python train.py --hidden_size=128 --positions="rope" --rope_fraction=0.5 --lr_head=0.00696 --schedule="wsd" --dataset="wikipedia_en"
Each number is 128 + 24 x the weight over its row's rms, rounded and kept within 0 to 255. Layers, rows and columns count from 0. Numbers have three digits each. The size before them is the row's rms in percent of the matrix's.

# layer 9 MLP down (transposed), 512x128, rms 0.0799, rows 504-511, columns 0-127
104:146120154129095141160129111137125136078125117146113103135123101120117104111158162159111146154173150154111152107139125079134119147131116130096163135146135137100179098122169152096146134101125172161139145122168131132140110118101132158120139143179109120136162105132101139151130104167146108093143113134138144078166130104087095145175139108102086155082109132128105131078153104096110147119116
098:094134118150083120097132143148138116128137119121147147126098142125110179145088140134097141180118108126145152151127118131126095149182077124092086148130151150118090115128111128148112138155154142113109133145102177116090111120118128174159106147179210134164148087125113124091134111128104116131123142108143117074117149138086133124135108099128091117105106149154094140133111123115124114143145
106:149179118156141170139160161112116095136136119090091170112164101127141116135091170126128130108130118124109132117137096105094091144128118113073116166106123147173142176144137108130175143127174146109153133188108104135120173139128125165128137118107145106165166108141129090134172119134127110114133113137134129141104171139119135147144113145096129150157130097115128151161091094106158137142109
102:149124150147116103096133137151132129175123140136132116179138132163163143124136152143149134152052142138130126121176125122106136110139157114107107147072120068127125107124128103147085124150134150104125144137138083116114116118093153105134095130145110146141136125120109117113139086134173114104118127179087115144155118176124131133162124153151100152116193128140151131125116178153158127082112
097:110156128097089143151112115100116115108156117148126118100093127169119117092124134123110135128088166139092114145150108156142165093160166130159105186145126186136193143104148147160157115131131156101116114140147126124115146148108105151107130081101142103154094091137121117101137121147094127074110150134128150145126123132134179122136118110132180103124145154130156128130102137102131136176153
100:147118132156146099138057129138097119139169130152112138137115116133151126126083118152103155113192110108129114126137157143106141072129117121106107095157173098146109120137164107154086145109135147120150129102123085172117148119111125147121158132153155131109149122091139083152113072153162112085135123162136100102121130108119129130146149122116125092155143119148099112142082104125133140186115
095:123172125105112104169135160126150092156142134124069119110154096134149153158091149097121149120137088127143146169152125133118098129199105154152140099120120169157130149157131132123112105161107118068090120095133149156132106116084110135137130068144119152098114114128118112105118101119115128168150123094150116144099109152140106099109144147145119130126156154116149141101127115140102184127128
103:122109119145121123115142189113140150126145147161146162131129143123115167111161182125131138048111136087131118082141152105119134122134102103108132119166081093081111158143121157116102107159156101133145091155117136132121134146131139125139184152098150105129129164097139119075103131147113116190135113118149124119161099132148146124123118170130123136137110150123094132130130131173155112093137
# layer 9 MLP gate, 512x128, rms 0.0925, rows 505-511, columns 0-127
107:135116156146140140162096137123107144117104114115124147208119111129063137110164138118140123159121155131092095147132109168167129119155132158125103095158122149114125170129079128139105094145145115145138118128181155122081116139098173136112106088118132140087145106106123119110107118104075130147115122119133114133106137127085108139102162158146159170080136139135145103115096134123146125137159
105:124138141131133117126182124108072155109147119116144155163131089155168144107130152183122112145139143148097106099112097104112132106117115138132081146090102112152102079093138106137097090140141103131130119100168138080132118104177119158143138115150115093175129137164126120125139160068137151125109098152135154149095140126097141111127080169114110155118119131102132125136139105147136098137121
098:171133160176130123146128132130161138143137129120146093147117202121148103110106128122162103154115151157149143112116111107104085114128149140107108136120120120140106093104088127104081153126104086145119171120150097129158139150168142138120127114108113151121116131174060103148118178138144106121138066175111104104121142113129156141168124103125106091096154134112143135119138129123135120107098
094:090142162137116153121156155073145144133129133158108119129126117108118126144099132184100119149135139124127120100089093106127128102196116102137119143134140152146130098094103096177166112126107119145116121087145134106129070067142087152121111144154103133181141106109128148098116144051109117128140163130111144122099149119114127088116101120161101138132120144117149096112114131130118128148123
100:150150102104137186093173127121114090122071114124190113153124152119137107155153148124121127107146121085101112112096110138136089101160147140142152133114173133115125109156138105115118153135160131182120124128144137202107122132145154171118105130156123126107112144132103143125114165134105150103142100135099108106157141143160133096179141112128107109117131149110104079140106155125135099126093
092:160110114154156167126110105146108157098109118161123114095130094086126111150128115091104146131118077132129125147083091149096127174152179110142147120117149116067145087167115135109143167113127144119140141108155131129068112144145148102131119133152109146080125151129122103135112131126139137153157131130157132105145190129163121120118145154177105112107122121134111131128140126129159134122198
102:158113132141096128130168128116099119091119104079120114091153157134112100151084137079132109142131146131110077087141106130078132106124175138090081139148151132155135088127130115139118113136136132105130096127132129089137088133107096133130163105105122114114150127131104152114130115154140149101119088100136151142134130150148123138113144119153144208105143175097161112102147105126143133152184
# layer 9 MLP up, 512x128, rms 0.08, rows 505-511, columns 0-127
096:149117115143108151135143133112136170121166135117164142134094092156102119126145141100187120120129115079101105136147118114125106107094120082145119138088082110172149124125106127106127104099112154158093117123135146132131100135098148076118132085103105116108094161094148103079170173138148118133141117117115107130153115134171084117142131125147111101114134150127137165102163132159112151180146
107:118143158141161110135130138106140164140130129143139090104173131161125099138142131119179147153157119142139104130091125134079123122128142121096140163142148151123136121165121148098168134122179128164083094128136115090119092124115112136156100145131125121134108171131184137082095121135130133096147146089116098095120118170137132165121116136105126111119139141171125105132184166155167162128078
106:126103114094069109151117145139123092141107109122139145141113126127140149171141114112102100154127078099128145119087148143124112096145155133088101155083177103117134145116114133158099131158127107133121101123143093064063089138127146132147131122152128103118130163096099098135137158125174125140104122148136117134134137163139119125180153131129127111111184100138116152107088102111147125096106
096:121087113116188116097084122136135130126095132106158087142104141144147098112121110153156139157138128114134092091154126159124139148130101103109101112067166150114141152116140130113095096119108147120129128104104128122133098094100156105164116115147126109133120126114089127094126137156132194160130125139092092185121085126099134112121182097102136150111162141137166090122118106121128155122148
100:170084079171077109101147114128172135122120147165098170163085144121138120105127125154144125089121146116163153082117141135140097092146151119141154081118147107120123120130127103155120102121110149110160124131128117149152168176096115120076118113143149105104117104153154148134160128117121122116091114154138114106175112132105094120133165144177162129147156155154136103145145121121140103119122
095:121161161128125156072154110110191152103130123108139125161107148120121122117139151118150147180105156109123125122128116153139131110139191114123142092101107137093151114124157144129117123128118097155155142134156157143146173152127130121120117151109158135117152131158139104184126118163150123135135118164116151102148094093131119119085117097073148100100110129123152132170132175083143101134177
103:099110121128126115116150106114134101174146141157145143130143133128109095105132145116135145092131116122147142122111148207163137131123148188103107059095124085124132098095134114123084160128147127171105137148119162113104139158117141141122125164154091124147131109165134107083141131164149148117101099143132159140137129116149135154112156134117120141170149111099155113136101175129138151088077